config.toml
norm_eps = 1e-05
bias = "qkv"
beta1 = 0.9
schedule = "wsd"
Each number is 128 + 24 x the weight over its row's rms, rounded and kept within 0 to 255. Layers, rows and columns count from 0. The size above them is the row's rms in percent of the matrix's.

# layer 4 attention value, 128x384, rms 0.0562, rows 41-63, columns 144-191
size [114 111 113 115 115 115 114 117 113 114 114 111 114 114 113 114 113 115 117 114 118 113 114]
[[163 133 102 147 101 157  96 112 104 107  98 136 153 140 140 123 122 131 122 107 161 141 135 178 118 155 156 120 130 117 104 180 155  91 129 150 149  94 113 145  99 132 119 139 104 117 165 165]
 [119  76 125 146 106 131 179 128 148 101 137 127 130 129 112 154 113 116 140 133 114 112 107 151 120 121 129 130 115 140 104 110 140 120  47 142 112 105 151 126 113  98 143 106 140 139 121  83]
 [137  92 101 152 117  95 163 147 138 156  93 140 141 158 150 138 122 163 173 140 135 141  86 162 166 128 111 137 103  96 165 157 152 144 114 130 120 152 107 140 145 131 102 115 117 117 154 134]
 [129 148 129 116 172 167 128 123 131 159 124 160 118  85 105 113  96 157 141  99  93 156 113 130 186 132 124 110 122 111 135 163 126  90 178 106 168 102 168 126 140 155 101 152  90 106 109 136]
 [135 136 126 133 171 106  93 163 151 130 119 117 150 167 169 149  94  80 127 122 132 106  97 146 113 133 130 130 156 152 114  93 160 144 114 159 102 127 154 144 129 110 112 136 146  92 150 140]
 [106 138 109 159 125 126  86 162 148 104 156 134  97 157 126 166 156 109 140 115 173 146 100  92 134  95  81 115 104 130 142 151 167 133 141 151  96 145 130 125 108 147 169 149 124 146 145 117]
 [153 114 130  91  75 154 147 131 143 130 106 123 108 123  94 106  81 101 150 128 133 170 121 153 115 105 133 165 124 180 149 145 119 116 113  86 115 177 130 106 170 139 166 135 133  97 185  81]
 [162  79 107 151 117 158 120 152 127 143 113 154 130  97 139 123 165 107 133 139 119 161 128 127 132 113  82 117 113 123 162  97 148 132 102 109 126 148 124 133  84 158 146 123 142 138 121 108]
 [151 117  94 108  96 102 111 136 156  92 111  87 120 151  77 144 104 145  96 133 162 154 146 130 187 122 108 119 153 105 103 128 137  95 179 119 127 149 119 147 161  94 119 109 109 129  95 140]
 [121 106 132 133 106 139 111 124 176 125 127 157  81 123 125  56 108 133 117 151 117 133 146 162 118  77 165  93 132  84 137 115 148 133 171 114 138 101 133 123 123 155 151 143  84 141  94 113]
 [144 108 134 124 108 149 115 138  97  88 101 119 128 141 162 129 117  98 120 130 100 125 118 132 146  96 165 123 148  99 133 134 123 140 110 174 157 142 155 118 179 108 138 154 153  90 170 102]
 [118 136 121 121 120  83 165 163 102  96 140 153 169 127 142 131 113 121 172 141  97 118 150 116 107 122 132  98 124  72 129 137 153 142 127  90 128 150 123  72 109 138 112 128 127 122  94 112]
 [150 172 139 104 114  77  97 158 136 137 131 126  80 157  99 153 161 153 128 140 130 136 161 151 139 141 138 103 100  98 116 126 154 125 138 150  95 109  89 110 162 188 116 158 120 166 142 118]
 [138 111 112 137 139 138  99 137 135 136 119  89 119 137  99 137 140 135 170 115 114  88  68 102 173 117 123 129 128 127 108 146 151 123 126 136 127 148 144 131 165 166 139 103 145 138 111 138]
 [179 125 105 124 131  97 148 140 103 163  87 131 169 146 107  91 132 151 155 117 139  70 155 162 135  87 156 103 108 137 122 136 120 115  58 103 160 138 139 131 101 136 123 152 128  90 142 104]
 [150 140 127 120 108 145 130  95 127 158 123 114 125 139 142  75 138 122 126 126 112 126 150 132  87 189 149 101 122 136 121 142 157 151 147 140 133 100 131 146 159 101 123 157 155 151  98 119]
 [163 119 137 134 147 108 154 144 144 120 120 136 121 174 147 140  89 140 177 134 122 157  77  94 148 115 121 136 128  90 100 114 150 146 117 115 114 135 116 114 123 113 154 146 153 150 163 130]
 [ 88 126 159  90 143 121 130 135  99 105  94 109 128 174 104 136 146  94 163 153 192 141 139 112 132 140 107 130 123  83 138 126 144 137 100 131 115 116 148 119 124 149 132 129 121  96 146  87]
 [109 108 139  75 106 120 140 125 110 113 152 120 133 168 129 135 106 127 115 134 143  94 153 137 146 102  94 145 121  92 140 110 143 130 175 131 126 120  83 128 131 137 109 122 157 107 196  90]
 [142  87 154 152 102  82 139 174 133 104 130 139 123  94 101 143 156 103 119 106 130 164  80 129 115  91 128 137 129 161 150 123 119 137 141 113  98 109 108 156 151 119 150 153 122 141 113 129]
 [129 112 166 138 129 143  88  78 119 110 155 103 147 121 109 150 128  94 163 159 157 186 140 101 191 170 163 141 132 143 124 149 127  91 152 103 115  96  87 120 104 148 146 165 125 153  86 106]
 [154 140 147  66 176 158 119 147 124 131  81 143 149 178 113 127 154 117 123 116  76 135 111  91 125 146 140 124 152  70 122 137  71 141 130 100 129  75 139 122 119 161 107 131  82 130 149 123]
 [115 108  95 108 113 106  80 133 103  92 108 144  87 141 146 104 136 121 116 152 125  99 122 119 121 125 117 174 129 115 103 150  84 131 120  83 159 158 112 158 140 129 139 141 181 126 140 109]]
# layer 4 attention output (transposed), 384x384, rms 0.048, rows 41-63,105-127,169-191, columns 144-191
size [ 81  74  87  82  85  92  87  82  83  88  80  81  85  78  83  80  91  81  82  83  79  82  82 122 125 127 123 125 123 121 129 125 126 129 130 124 122 125 128 123 132 127 127 129 126 126 116 115 113 116 118 115 115 121 111 114 113 115 121 115 112 111 110 119 115 112 117 113 115]
[[ 81 112 160  98 110 128 123 175 102 140 106 119 138 155 103 102  99  87 114 108 160 137 117 118 124 139 137 155 119 135 115 164 122 172 159 112  95  79 142 130  88 100 129 120 170 152  69 161]
 [129 142 121 112 115 153 107 136  94 112 137 115  85 123 103  95 146 148 163 138 170  97 116 130 136 153 128 148 114 143 151 100 133 114 121  98 127 109 136 170 148 103 110 124  98 137 130  58]
 [121 129 116 149  92 137 122 127 113 112  85 120 110 135 135 120  72 103 137 130 120 148 163 105  57 113 147 120 123 123 145  76 176 146 130 140 116 122 127 109 108 114 147  94 122 112  87 117]
 [162  93 126 110 127 101 157 142 124 125 139 107 161 117 120 126  72 146 161 164  63 123  96  85 131 121 151 122 148 121 134 182 163 148 158 103 182 119  91 152 102  93 108 141 142  68 108  95]
 [121  98 167 121 113 126  97 132 141 129 146 140 120 144 145 128 121 141 130 149 128 144 162  97 145 156 120 161 118 145 127  69 117 141 122 142 139 136 108 143 145 104 119 128 128 124 148 137]
 [147 140 128 156 115 114 123 161 155 126 148 145 141 148 172 152 140 126 160 127 135 105 157 182 172 126 140 128 137 147 106 124 105 103 125 155 101 114 157 107  89 124 153 132 107 127 128 148]
 [ 94 131 114 103 141 111 133 125 114 131  93 129 106 130 101 116 136 117 146 110 161 130 147  80 139 142 124 132 129 151 173 148 160 132  98 105 141 137 117 102 106 124 104 137 161 149  86 128]
 [116 113  87 116 147 134 142 125 107 135 126 133 148 141 118 116 101 100 131 135 132  99 133  93  96 141 140 132 102 155 139  94 139 145  97  99 144 135 118 162 155 112 136  98 130 100 181  99]
 [140 170 147 120 141 149  96 116 114 117 114 149 138 107 113 106 112 146 134 107 142 111  79 100 177 142 117 117 153 138 134 110 126 171 150 106 122 110 125 130 170 147 141 151 119 144 127  90]
 [116 127 106 116 130 179 113  89 123 140 110 106 117 135 163  93 118 119 146 115 134 105 123 116 117 144 137 144  91 161  99 142 152 112 141 113 143 126  87 126 107 124 140 133 144 116 155  91]
 [155 170 151 149 102 155 133 186 134 145 168 132 172 128 108 141 177 120 132 100 148 104 163 148  97  88 134 126 121 117 122 142 130 135 118 168 145 136 141 175 129 166 168 135  95 129 117  88]
 [135 151 146 132 132 123 136 144 142 101  96 143 101 114 116 130 129 175 140 153 124  95  93 136 106 172 124 114 141 135 118 141 150 131  98 160 140 100 100 159 137 148 135 129 126  73 148 155]
 [110 119 109 102 116 129 128  95 131  94  97 154  80 133 121 121 165 141 146 152 131  86 131 152 171 139 128 116  93 156 108 104 117 104 100 111 102 118 128 117 131 137 121 130 104  87 112 133]
 [138  75 103 144 145  80 152  96 158 135 182  83 178 130 166 158 137 110 124 139 131 110  71 155 162 137 117 106 185 137 150 143  88 133 160 133 134 147 119 140 163 126 141 152 129 117 171 145]
 [146 119 117 103 141 135 136 106 104 117  96 150 135 134 112 116 112 150 145 119 101 160 127  97 119 129 139 101 113 142 145 125 140 184  88 115 140 154 124 136 149  92 108 137 100 133 131 137]
 [ 90 122 104 132 102 138  79 120 168  88 156 136 142 149 142 146 131 131  72 125 115 150 120 136 147 158 161 121 123 132 134 163 121 114 119 158 128 112 157 142 135 143 112 135 117  94 138  85]
 [181 139 118  90 135 142 121 132 105 139 108 148 111 142 124 115  90 126 111 147 134 165  99 110 109 138 138 118 122 135  79 116 157 141  88 100 134 114 104 127 135 114  91 148  67 117  73  99]
 [158 128 132 135 142 134 100 158 105 161 117 159  99 120  93 100 156 112 135 121 134 110 155 146 134 119 124 149 150 133 109 140 140 123 124 135 115 105 145 115 156  97 117 132 150 117 103 132]
 [136 117 154 119 117 128 120 101 134 122 122 147  98 114 148 134  97 147  99 109 130 145 190 152 139 146 124 129  99 159  96 144 109 174 130 144 129 120 157 106  90 107  83 136 160 116 165 140]
 [108 106 160 136 116 105 114 165 118 133 183 149 108 109 135 175 101 111 131 147  88 116 129 127 120 108 138 159 149 128  98  76 113  87 112 178 148 124 142 132 131 144 130 128 114 119 132  96]
 [120 136  95 119 116 131 155 108 129 125 143  92 133 113 138  95 107 147 130 145 104 107  92 148 157 110 133 108 133 120 169 148 123 109 138 137 146 155 181 121 125  98 136  83 139 111 116 150]
 [106  92 162 125 145  96 155 123 154 130  78 132 114 163 136 123 105 144  92 119 144 128 147 142  52 128 169 144 126 123 176 123 118 160  90 106 101 147 108  73  98 107 121 159 102 130 122 149]
 [157 104 148 134 100  97 119 125 169  78 100 115 181  94 148 139 121 116 115 146 147 132 114 121 132 144 111 178 154 137 107 145 106 113 129 153 144 146 159 125 174  84 150 141 132 140 113 125]
 [144  99 133 128 117 115 118 141 123 124 102 133 122 153 122  63 137 104 114 120 149 138 121 118 137 123 107 153 127 131 121 158 143 148 145 132 104 109 135 133  92  90 137 133 131 134 153 147]
 [127 139 122 115 144 135 101 117  71 126 136 146  83 137 133 153 133 150 157 133 185 143 149 119 116 143 149 149 135 110 134  83 113 119 124 146 145 124 159 134 107 110 154 132  97 154 133 106]
 [157 111  57 133 147 135 107 124 144  98 121 128 122 146 129 108 101 128 151 130 108 159 148 149  81 119 160 137 138  90 127 120 135 104 149 155 107 158 161 135 122 114 126  89  98 104 107 121]
 [169  95 114 116 123 100 137 145 112 128 176 112 115  87 118 106 118 169 185 139  48 134 128 117 132 142 158 145 146  89 117 158 135 142 163  85 187 126 114 143  91  98 117 150 121 107 123  56]
 [128 138 154 128 121 115 100  89 144 143 158 142 125 123 168 148 123 142 110 143 141 169 181 105 165 127 134 137 144 138 113 118 107 162 154 146 110 102 138 129 107 136 109  82 147  93 156 141]
 [143 181 134 107 125 124 117 139 103 138 100 123 152 148 146 157 104 103 177 129 150  79 159 144 160 102 120 114 141 157 161  90 148 120 118 139 123 118 141 107 114 102 163 144 117 138 134 141]
 [ 88 112 136 128  80 102 122 124 170 170 167 145 112 135 144 129 168 131 123 113 129 143 176 146 155 111 151 136 122 160 119 154 109 104 117 128 141 142 130 122 144 143  94 144 161 121 110 169]
 [126 122  77 142 125 123 110 121  76 115 149 160 175 126 120 125 122  95 145 125 130 120 106  98 123  97 166 127  92 121 143 110 135 157 120 129 137 123  89 107 147 103 188 127 153 147 159  79]
 [149 155 129 116 129 158 112 135 141 141 150 143 132 161 131  63 113 167 158 118 137 123 115 129 142 139 141 111 140 131 126 140 100 151 183 150 115 128 121 131 170 146 144 148  90 154 112 123]
 [111 119 111 110 143 115  92 110 101 112 140 128  99 131 119  79 109 110 146  89 119 107 126 118 138 116 142 148  95 143 118 158 146 134 130 159 112 120 118 134 130 113 120 124 131 119 150 112]
 [132 187 135 141 122 141 125 159 124  93 124 139 170 150 116 147 172 106 121 104 142  99 182 117 123 131 151 117 125 128 144 119 137 122 106 165 144 133 154 137 145 161 172 140 131 149 121 130]
 [128 143 194 130 138 140 138 185 124 129 121 144 137 131 143 108 131 129 177 143 120 106 116 144 121 168 121 146 159 153 138 107 161 144 120 159 114 124  97 118 158 142 134 172 119  91 104 145]
 [118 144 143 109 135  95 143  90 107 127 103 146  83 140 118 109 160 125 128 164 146 108 144 110 127 110 103 126 117 166 133 106 149 118 122 119 133 124 132 107 143 115 146 117 123  74 117 162]
 [163  80 146 147 158 103 164 131 101 126 162  86 151 133 112 144  96 115 108 119 146  74 100 140 139 129 135 132 152 134 131 154 112 118 156 146 142 138  94 140 176 111 135 107 114 107 112 105]
 [154  87 120 133 141 133 122 114 126  98 136 167 123 109 121 136 124 140 113 111 110 145 147 127 140 134 119 127 110 117 142 157 133 154 138 114 135 165 134 142 155 112  82 132  81  73 153 103]
 [ 84 107 165 110 129 128 106 138 137 110 141 146 101 141 112 123 122 136  42 113 140 121 109 101 152 131 138 125 127 177 125 161 137  90 119 151 129  93 130 115 141 143 120 167 112 117 122  52]
 [144 117 112 112 152 114 151 153 159 130 143 169 132 139 113  80 104 163  90 131 133 153 139 128 112 124 138 137 109 126  94 198 120 146 120 108 120 142 101 137 125 123 113 128  78 107 145 137]
 [155 144 115 137 123  92 134 154 141  91 120 142 130 117  96 119 160  84 145 146 117 123 153 133 132 108 144 139 134 128 121 135 139 132 142 118 110 122 123 110 142  97 117 122 139  83 114 124]
 [148 149 141 121 132 129 105  86 103 123 101  98 135 101 119 160 120 135 132 101 122  93 104 146 120 155 107 165 107 127 162 101 117 165 125 112  98 132 114 152  93  84 107 128 150 107 146 144]
 [106  98 142 111 140  68 104 125  97 117 126 146 122 120 103 228 123 114 134 135 110 115 136 114 130  98 120 135 157 130  97  71 147 124 141 139 167 125 138 136 138 120 153 111 110 104 129 155]
 [127 125 163 132 133 127 117 134 183 123 139 131 121 116 151 145 114 140 144 119 138 149 110 140 157 113 140 109 127 152 130 154 115  94 138 108 112 169 118 120 163 112  90 114 101  94 107  80]
 [103 144 169 152 120 111 132 115 157 147 123 138 129 159 153 132 102 121  93 134 145 119 118  94  56 152 129 132 142 108 155 115 124 170 125 106 117 158 113  91 111 107 118 168  62 115  85 126]
 [136 136 142 147  90 125  87 110 137 109  85 132 171 118 125 136  99 110 118 160 157 135 110 124 100 168 122 161 153 147 117 105 125 122 106 136 160 146 141 128 177  89 152 123  96 142 109 148]
 [132 106 118 128 122  99 100 147 113 136 121 115 133 144 118  75 129 104 118 122 151 134 108 112 133 132 100 163 124 135 106 137 149 163 145 121  91 107 131 151 100  86 133 137 126 129 144 150]
 [119 149 107 128 139 134  92  92  91 134 144  94  94 137 125 132 133 142 139 130 165 136 124 122 134 150 128 141 131 117 144 100 113 111 108 151 137 112 169 140 129 117 141 134  97 126 144 118]
 [144 135  75 144 132 125 112 121 138 117  97 110 123 127 124 109 102 122 150 132 118 143 133 141 103 131 150 138 139  97 158 115 144 123 115 149 103 142 149 148 130 112 128  83  95  95  93 115]
 [162  90 116 121 127 108 121 152 110 140 139  85 135  79 127 118  87 138 198 167  79 131 118 126 143 138 147 133 132 100 137 172 118 135 140 110 182 113 118 159  88 111 130 132 117 120 122  69]
 [132 117 154 133 127 104  83  84 149 128 163 124 136 123 151 131 129 143 115 145 135 168 158 120 155 152 134 151 142 146 119 107 132 141 151 146 102 117 139 149 122 121 103  89 138 106 145 120]
 [137 167 105 123 108 127 113 148 133 138 109 165 149 152 151 132 121 112 162 107 136 106 174 138 180 115 148 136 151 156 150 104 141  96 137 106 111 147 150 104 108 119 145 159 116 139 146 136]
 [ 77 128 123 118  95  81 125 123 148 177 168 121 123 159 115 114 169 105 121 125 148 105 188 142 135 107 112 142 111 157 129 154 108  95 101 143 135 134 132 142 140 152 122 135 167 127 101 138]
 [142 117  80 142 124 140 114 142 102 112 130 162 162 115 122 120 126  83 140 121 137 110 115 118 125 124 165 120 102 125 163 111 134 153 115 129 132 135 105 121 135  95 176 115 130 127 161  91]
 [141 169 143 120 126 158 127 121 128 123 130 141 131 155 125  50 116 154 159 133 145 120  90 126 140 121 127 105 144 139 132 128 123 169 179 148 112 111 118 149 185 152 154 126 106 135 113 124]
 [106 100 110 119 136 110  96  94 113 128 126 123 108 138 133  84  97 115 146 105 119 108 115 126 159 111 142 137 111 137 106 148 156 134 149 134 126 118 127 129 121 113 100 132 122 108 143 107]
 [128 180 103 150 128 138 142 150 132 109 121 138 178 145 120 169 169 123 113 117 124 107 154 100 125 133 177 119 151 106 129 120 121 116 115 159 153 131 155 145 151 181 144 131 110 149 123 132]
 [132 148 162 121 153 123 154 160 129 102 111 153 143 140 138 129 119 131 155 159 135 121 120 141 121 169 113 134 164 130 123 122 158 154 109 151 118 148  92 122 159 147 117 173 118  98 114 140]
 [106 121 130 115 120 118 123  91 107 128 113 119  83 133 125 102 150 145 151 141 117 105 123 114 128 120 125 133 127 162 122 108 154 116 131 113  93 108 152 108 142 115 113 112 124  81 140 143]
 [161  41 131 147 152  95 171 147 108 134 160 100 175 136 128 166 112 133 103 121 153  64  77 130 148 128 152 112 166 138 130 160 118 126 157 133 131 152 122 130 175 118 110 105 115 127 116 107]
 [154 104 140 119 143 129 139 126 118  87 131 152 119 118 118 164 124 132 129 121 134 122 144 131 129 110 123 111  90 133 132 158 123 155 109 119 115 149 145 161 155 111 111 134  64  81 147 117]
 [ 84  97 154 122 129 134  99 142 156 107 159 123 116 144 121  88 122 152  47  92 137 130 113  91 171 154 116 109 114 161 134 160 126 108 134 141 130 112 139 110 134 152 100 154 135 109 143  51]
 [157 131 118 102 151 104 160 128 153 113 137 162 106 135 113  79 101 139  91 119 132 140 140 121 124 139 120 123 116 132 115 177 116 154 109 124 116 115  95 147 119 109 110 148  57 122 145 123]
 [153 130 134 117 114  92 129 157 135 110 110 134 125 120  92 128 150  79 161 134 116 129 166 127 143 106 130 143 132 139 123 132 129 138 137 118 135 105 131 125 143 121 108  98 159  88 107 135]
 [147 115 115 105 133 139  89  82  96 118 113 112 125  92 123 150 100 146 111  97 139 121 130 142 107 136 125 150 103 114 119 119 108 159 140  94 106 128 124 138  83  93  87 157 152 101 152 150]
 [ 87 102 139 123 139  78 114 141  98 126 149 152 132 126 112 193 119 137 131 129  99 125 123 127 150 108 121 149 176 138  99  68 137 131 142 139 151 136 146 138 123 136 146 126 116 104 138 165]
 [118 128 141 132 126 124 131 137 161 135 115 118  89 125 158 130 117 152 129 133  94 147 110 131 159 110 134 112 131 153 130 161 112 120 145 109 125 169 123 120 155 104 115 114 109 106 126  88]
 [103 139 164 133 138 122 164 125 161 143 100 118 137 164 142 138  81 143  76 110 118 101 124 104  63 164 118 143 133  98 165 125 124 163 123  98 114 140 142  97 115 118 150 153  41 125 109 148]
 [139 136 142 146 107 106  82 125 134 104  89 122 178 141 120 138 129  97 128 160 147 134 118 118  89 164 116 168 137 131 104 110 110 114 104 136 174 132 155 130 175  89 148 104 128 142 108 128]]
# layer 4 attention query, 384x384, rms 0.049, rows 192-203,256-267,320-330, columns 144-191
size [ 80  76  82  79  73  83  75  80  81  79  70  76 101  98  98  99 100  94  86  88  92 100  77  95 101  94  91 106 103 100  99 108  85  90  93]
[[128 123 142 139 169 116 128 122 128 111 116 139 106 111 143  80 122 128 115 121 127 166 106 107 158 118  97 154  88 145  90 115 136 169 164  99 154 138 131 145 151 141 111  96 115 160 138  92]
 [142 147  96 132 146 142 101 121 140 122  96 145 123 131 164 160 123 151 131 156 159 132 138 144 141 162  95 158 135 126 153 119 116  82 134 151  99 120 162  98 126 137 121 110 146  98 103  98]
 [109  97  96 103  96  95 129 166 100 151 119 138 135 165 117 112 109 120 166 173 140 120 121 146  87 120 144 136 132 127 136 159 132 123  90 120  97  98 162 123 103 127 140 105  90 142 156 110]
 [123 117 123 120 128 132 109 147 162 150 141 144 156 171 133  66 124 122 144 135 128 154 154 138  89 132 184 117 124 116 151 123 140 149 106  91 140 129 128 107 157 116 153 127 162 151 105 115]
 [115 150 137 123 174 123 162 134 132 151 154 145 132 102 166 104 111 149  90 114 161  93 112 139 120 147 116 160 139 144 101 130 115 136 138 106 146 127 109  99 128 126 125 177 145 104 119 152]
 [118 102  64  87 100 116 119 148 118 122 145 108 149 163 107 105 106 115 130 134 135 113 102 134  93 170  83 134 144 108 147 138 122 145  95 118 141 120 140  95 126 196 125 135 126 117 146 136]
 [114 147  99 169 157 130 125  98 112  99 115 185 131 107 132 152 169 125 131  98 131 158  87 135 106 137 115  85 120 163  63 166 151 145 125 125 122 156 118 135 169 106  90 112 124 135 118  93]
 [144 161 187 159 180 114 132 122  84 154  94 123  93 126 128 105 125 135 134 105 146 109  97 164  94 111 130 125 106 168 137 109 126 119 136 120 146 157 149 145 145 138 135 149 156 126 106 110]
 [104 139 172 126 134 149  93  91 142  78 111 142 107 163 109 133 169 140 135 108 116 165 126 152 153 151 142 132 108 165 155 124 135 100 149 142 112 165 103 108 138  72 132 105 115 166 114 121]
 [106 125 158 194 162 132  93 140 129 105 116 193  94 123 137 113 123 142 109  68 155 141 127 171  97 119 139 117  97 102 129 151 128 169  94 123 120 152 126 134 146 141 126 141 131 133 144 132]
 [106 146 136 149 153 144 155 142 151 134 128 122  89 132 156 135 120 113 127  97 119 181 128 135 129 122 174 133 132 123 164 148 154 134 103 103 153 131 101 135 171 115 112  82  93 155 102 120]
 [135 140 118 140 152 155 152 178 124 176 118 172 131 102  98 126 107 144 134 125 141 109 161 169 108  79 142 120 145 106 101 144 149 164  68 110 128 124 141 134 129 176 171 129 174 135 125 138]
 [140 127 142 140 172  83  88 148 106 122 171 133  80 138 153 146 152 105 109 122 120 133 128  86 171 123 118 150 125 146 121 130 130 161 106 164 107 127  94 106 153 137 162  87 133 114 159 112]
 [149 139 109 152 142 150 143 115 116 129 128 103 132 149 121 139 158 145 142 130 143 162 111 154 165 153 224  75 134 131 139 129 155 126  99 111 131 128 134 108 152 170 114 144 119 122 124 108]
 [123 110 131 131 109 127 130 160 139 127 117 147 147 118 114 124  95 118 151 183 141 124 134 130 128 150 163 143 115 116 150 170 144  91  95  91 135 129 107 135  86 145 135 165 151 161 130  98]
 [128 135 100 111  94 132 128 147 118 166 130 123 143 136 149 103  70 133 155  69 166 130 122 150  93 107 105 123 101 101  98 122 139 174 151 163 111 143 136 187  55 124 164 129 142 125 102 133]
 [162 139 125 115 138 156 101 110 126 128 129 153 131 130 114 165 149 105  83 130 122 108 111 125 151 105 133  94 131 138 170 126 140  89 126  99 155 112 108  98 181 119  85 165  92 172  98 123]
 [133  96 155 109 149 151 167 116 102 161  80 102  83 110  75  83  94 138 130 130 118 107 146 118 119 110 150 134 117 145 106 147 127  83  96 127 113 142 154 152 112 124  79 142 157 169 131 114]
 [144 136 101 129 151 104 109 122 107 118 131 119  91 100 119 153 125 104  62 122 106 136 147 105 108 123 109 151 120  81 147 137  86 109 124 115 129 143 103 119 158  91 140 119 128 110 125 131]
 [119 109 135 157 118 150 167 107 135 123  84 148 162 126 114 159 116 118 141 119 158 100  91 160 144 121 170  94 127 157 115 153 145  65 111 130  99 108 134 142 133  72  99 125 146 143 149 130]
 [129 136 115 111 173 131 106 159 107 137 174 160 108 143 129 150 137 109 110 125 106 150 127 155 124 120 124 115 129 101 153 100  91 131 112 171 104 109 123 142  91 139 163 149  96 138 147 144]
 [158 145 153 103 136 150 121 108 161 104 134 103 138 144  95 120 154 140 176 136 138 112 124 121 162 133 189 101 130 155 155 148 136  78 124 118 141 122 143 110 150 135  59 126  78 163 155 142]
 [131  94  73 109 137 180 159 145 119 129 106 103 152 121  79 135 193  98  93 152 110 164 142 123 162 124 112 105 160 112 145 115 131 120 135 130 156 113 103  95 126 157 116 124  92  80 110 146]
 [134 151 107 136 105 177 157 127 117 104  86 108 133 127 110 126 132 117 128 101 134 121 103 121 159 132 171  81 134 166 161 151 148  78 101 114 143 131 116 111 135 127  87 131 130 156 135 136]
 [131 119 105 116 120 118 165 106 118 116 127 114 111 144  67 121 174  97 108 112  88 123 171 121  94 148 103 113 114 164 101 132 103 145 176 106 145 151 144 120 104 168  94 132 151 138 155 136]
 [157 142 143 129 121 124 148 112 129 127  65 137 111 147 127 111 121 127 100 148  78 147 144  96 133  74 173 166 108 121  95 140 163 123 117 105 106 156  91 118 176 147 120 111  80 172 127 162]
 [117 123 109 157 145  55 112 117 125 133 141 166 115 132 155  67 120 141 119 168 142 143 137 124 133 116 129 128 128 146 106 157 144 133  87 128 129 133 123  75 134 110 101 144 142 153 121 119]
 [160 124 123 100 131 111 136 132  96 141  86 121  96 113 157 105  95 144 126 109 186 125 138 121 133 130 144 131  87  93  83 131 150 146  97 130 125 101 134 141 123 135 175 143 127 126 152 152]
 [148 102 154 154 111 149 103 124 129  88 130 133 164 119  85 162 142 128 126 142  85 153 143  87 137 107 147  97 121 134 180 121 104 130 100 108 132 160  93 144 146 108  73 149  84 155 155 114]
 [145  72  85 124 154  80  77 101 133 155  97 146 101 156 150  78  79 155 103 142 104 135 149 115 140 131 124 175 124 113 116 148 152 150 107 134 130 142 104  98 150 100 139 141 104 150 116 137]
 [146 116 145 136 117 124 119 113 121 119 177 136 114 119 109 151 136 126  87 146 154 168 152  91 132 114 135 135 148 117 100 105 103 132 157 125 155 168 138 102  95 121  82 172  99 123 107 168]
 [158 132 121 129 140  79 144 119 108 111  75 125 137 119 120 140 152 165 115  99 157 120 150 127 145 106 128 163 114 135 142 134 131 142 123  82  97 154  90 121 175 157 159 108 134 149 110 199]
 [156 159 141 123 116 182 143  93 120 122 143 127 133 102 130 184 122 104 127 111 128 145 174 106  92 119 148 143 108 142 146 106 116 120 164 130  85 160 106 123 140 129 146 138  84 123 115 156]
 [142 143 105 144 131 119 107 109 119 141  89 148 157 136 109 171  94 176 125 135 122 135 151 123 178  83 161 151 108 162 134 132 156 132 131 106 154 173  60 136 158  80 134 125 118 158 131 126]
 [150 119  94 135  77 150 119  54 114 100 132 153 117 118 108 155 146  92 169 151 151 137 152  95  98  92 137 120 117 126 175 121  70 124 170  72 127 158  86 122 129 108  79 148 123 148 118 107]]
# layer 4 attention key, 128x384, rms 0.0458, rows 64-74, columns 144-191
size [ 85  85  77  86  76  84  81  97  75  86  77]
[[141  65 103 120 121 115 121 100 126 138 122 119 149 147  99 109 149 143 142 112 142 124 104 131 171 123 154 117 137 100 108 167 143 112 165 103  93 132 135 108 104 107  91 173  96 108  98 152]
 [134 131 127 191 159 151  67 156 130 119 133 142 129 120 128 138 107 129 103 103 117 108 130 126 110 137  81 156 122 137 125  90 127 178 124 143 121 111 144 153 113 147 157 134 112 123 184 158]
 [128 146 178 105 180  99 143 153  99 132 126  88  99 115 129 119 153 115 117 126 134 138 126 135 163  99 114 167 118  96 131 123 129  98 110 127 138 124 104 159 126 107 167  86 110 172 139 143]
 [154 147 110  96 105 147 163  95 146 143 116 123  94 124 139 186 124 139  89 120 152 134 116 180 102 137 175 105 149  75 111 153 141 107  80 124 136  98 150 112 138 128 141 109 140 128 121 112]
 [118 125 165 111 146 109  98 142 154 114 138 166 146 145 165 136 167  93 141 127 146 115 131 141 121 117  87 135 108 124 118 145 178 146 184 126 128 142 105 119 122 130 115 105 131 166 151 107]
 [ 93 147 108 151 122 150 110 130 136  87  84 123 125 138 139 185 145 131  97 150 132 125 133 178 119 113 163  95 136  70 145  90 132  79 107 105 138 119  90 128 143 130 132 125 124 101 139  96]
 [139 144 119 158  79 104 134 137 130 150 184 179 163 149 113 105 130 126 121 137 176 156 156 113 145 143 115 141 132 142  65  98 134 129 108 129 151 125 145 108  99 148 141 122 150 129  98 130]
 [132 178 128 137 169 154 142 151 161 123 146 139 107 135 101 146 109 150 100 133  81 125 133 134 149 152 112 119 104 152 119  60 145 146  85 148  97 126 123 129 106 109 149 118 123 156 159 146]
 [169 108 104 122 142  93 128 131 119 175 140 146 156 130 119 124 146 140 129 133 112  80 117  95 107 119  93 119 111 129 167  81 137 158 130 146 138 113 134 165 122  97 149 133 131  92 148 125]
 [105 130 135 130 183 159 114 149 115 114 146 106 126 112 115 168 163 122 110 160 133 183 153 134 126 167 103 115 101 157 117 134 132 163 105 114 128 113 105 167 127 155 197  95 116 134 124 100]
 [112 132 120 114 118 128 107 158 137 165 137 133 120 147 114 146 155 109 113 105 155  90 122  93 141 172 121 163  77  89 130 115 141 156 135 140 168  96 151 153 114 156 129 157 152 176 120 106]]